From a checkpoint of a small transformer trained on Wikipedia.
Size: 10 layers, width 192, MLP 768 GELU, vocabulary 2048.
Training: 149M tokens, 4557 steps.
Each number is 128 + 32 x the weight over its row's rms, rounded and kept within 0 to 255. Layers, rows and columns count from 0. The size above them is the row's rms in percent of the matrix's.

# layer 3 attention query, 192x192, rms 0.0472, rows 81-94, columns 48-95
size [124 111 125 114 114 105 117 107 100 118 128 116 111 100]
[[157 103 180 125 171 184 162 100 127 136 134 132 168 109  96  80  98  64 155  97 133  43 142 138 143  78  82 114  97 126 129 110 192 187 180 133 113 140 124 136 120 150 113  85 112 101 149 134]
 [145 159  97 145 191 117 135 114  76 141 148 112 157 138 141 109 126 164 133  58 154  74  91  99  85 102 185 133 165 117 157 117 181 115  99 114 122 105  97 165 155 168 168 110  48 105 143 157]
 [107  94 101  79  75 160 170  73  56 157  92 115 200 176  94 101 150 159  67 104 105 155 133 148 156 118 134  95 106 190 113 135 162 130 109  91 182 154 116 129  86  50 145 178 161 104 184 117]
 [155 146  77 109 123  95  68 100  97 147 116 171 168 107 103 146 139 165  78 132 134 126 134 162 151  75  67 109 135 156 122 105 132 123 154  50 141 153  70  78 123 131 156 115  93 158 130 173]
 [151  89 113 116 121  97  97 146 139  38 185  95  84 141 145 126  97 160  74 154 110 204 167  80 177  79 194  86 116  95  90 165 103 115 132 124 125 116 124 132 158  44 111 177 114 119 110 132]
 [136  93 147 151 163 151 152 171 100 128 150 103 155 113  46 118 104 121 147 111  90 113 111  92 135 101 129 169 165 137 153 125 101 136 160 117 113  98 122 135 154 137 169  89  41 121 100 161]
 [100 144  61 125 122 172 176 170  99 138 115  57 142  83 122 125 166 100 148  82  87  91 230 114 166  99  95 153 106  67  96 157 142 103 154 146 128 129 119 161  88 135 121 132  96 135  95  91]
 [161 105 145 152 152 189 125  69 132 158 147 197 129 111 148  93 150 138 142 126 139 127 143  85 138 140 106 111  82  85 176 171 128 161 135 133 143 112  97 103 142 137 143  81 120 134 156 137]
 [164 131 143 112 136 136 136 136  97  89 140 199 136 131 146  80 173 155 195 131 166 102 117  97  95 143 102 179 117 102 123 103 152  40 100 113 151 126 106 134 104 141 153 124 135 143 148 148]
 [157  94 210 184 157 164 124 100 131 134 101  98 169 152 136 114 190 104 143 143 150 158 103 118 126 189  78 105 195 159 163 164 114 127  76 174 161 111 125 140 147 131 196  51 178 148 117 110]
 [131 140  97  77  79  41 110 151 118 184 135 104 119 184 141 143  70 188  88 150 136 163  80 186  86 122 135  94 132 176 107 129  59 137 108 134 127 110 135 109 129 120 115 155 108 181 131  99]
 [147 103 173 108 144 159 131  90  96 152  79  82 136 135 114 158 132  97 150 115  91  80 127 114 164 121 136  84 140 149 121 125 136  95 169 174 136 114 125 103  95 159 173 104  54 102 138 116]
 [ 83  98 132 110 147 113 172 173 111 166 116 157 108  70 116  59 138 149 127  93 121 112 173 147  99  80  81 193 154 202 149 115 171  93 111 117 154 181 135 151 110 203 153 101 144 116 121  81]
 [186 122  98 136 133 137 103 145  93 107 151 145 105 152 100 145 143  89  86 117 164 112 114 139 134 160  58 144 222 118 126 142  90 159 126 131 136 151  80 142  97 109 134  87 123  86  59 163]]
# layer 3 attention key, 192x192, rms 0.0469, rows 81-94, columns 48-95
size [126 119 119 115 111 115 118 116 107 123 121 121 118 100]
[[123 149 120 143 179 147 170 166 124 135 136 101 116  93  75 147 158 135 157 125 147 108 106 130 157 101  86 130 137 119  86 139 192 134 154 152  98  45 129 196 127 114 168 114  89 121 145 149]
 [ 91 106 125 148 164 134 131 121  88 105 162  99 125 162  68 119  69 158  73 118 140 133 116 135 124  62 112  70 189 105 112 105 118 132 171 101  89 137  99 203 163 137 142 123 127 175 135 157]
 [159 109 129 118 147 144 141  52 137 144 125 117 131 156 159 109 148 112 133 146 123 121  88 112  87 128 110 104 161 167 129  75 163 101 151 165 114 159 100 113  88 133 150  78 142  96 120 142]
 [142 156 109  47 154  80 158 175  41 143 107 145 176 154 156 105 128 144 138 149 151 154 117  97  95 158 133 192 118  93 114 117 137 115 142 147 155 125  95 131 154 143 129  94 130 125  62 129]
 [148 106 164 176  60 143 136 102 128 148 167  76  89 183 111 110 167 126  57 166 143 140 146 110 154 143 176 113 153 117 131 149 105  92 158  98 129  85 139 111 142  65 103 173 162 138 155 149]
 [ 85 106  94  70 134 144 155  90 100 123 137  72 128 153 142 104  44 106 117 145 146 153 114 144 200 153 133 123 120  95  85 162 105 184 138  78 110 164 139  72 175 128 173 108 137 138 147  85]
 [ 90 123 125 148 126 133 124 126 104 122 118 135 148 158 101 135 127 112 154  78 120 164 176 108 130  97 128 115  86 103  99 159 145  85 175 148 140 158 146 158 120 121  89  99 124 128 124 134]
 [173 111 122 200 136 147 171 193 118  58 151 174 202 186 158 133  96 112  92 133 104  94 139  92 158 118 118  90 126 116 166 104  74 145 121 143 124  97 155  74 100 151 130 113 141 150 114 116]
 [109 121 144 137 159  95 103 176 109  51 156 190 164 178 179 134 158 113 164 147 139 141  88 155  58 165 105 147 111 146 139 144 110 120 110 171  68 129 116  95 108 150  91  80 131 151 140 150]
 [139 161 152 124 171 130 164 111 156 149 154 151 102 132 131 105 202 162 140 127 163 156 107 185  60 181 129 199 179 181 145 104 146 125  69 119 170 140  72 151 123 177 152 138 143 157 139 104]
 [136 108 129  86 100  92 144 114 132 169 121 120 143 131 139 102 173 107  64 129 143 111 159 166 159  68 128 168 129 167  85  89  95 137  51 126 153 173  93 106 117 109 145 100 161 137 118 102]
 [119 166 138 153 141 186 169  88 153 160 130 120 116 112 149 121 149  97 107 150 134 106 101 141 148 169 123 111 175  59  76 159 110 202 139 161 152 113 120 131 160 162 164 161  75 116  83 132]
 [ 86 164 138 115 176 172 105 127 103 116 118 115 109 129 132 103  94 107 149  86 140  69 115  99 109 156 120 123 147 145  90 136 142 165  40 113 117 139 137 162 152 107 116 130 187 158 123 154]
 [ 72 146 110 150 165  91 166  68  79 111 184 132 126  90  92 173 114  68 171 189 140 159 131 125 103 181 115  46 147 115  92 126 133  90 137 159  68 134 116 134 176  96 107 193 166 126 106 146]]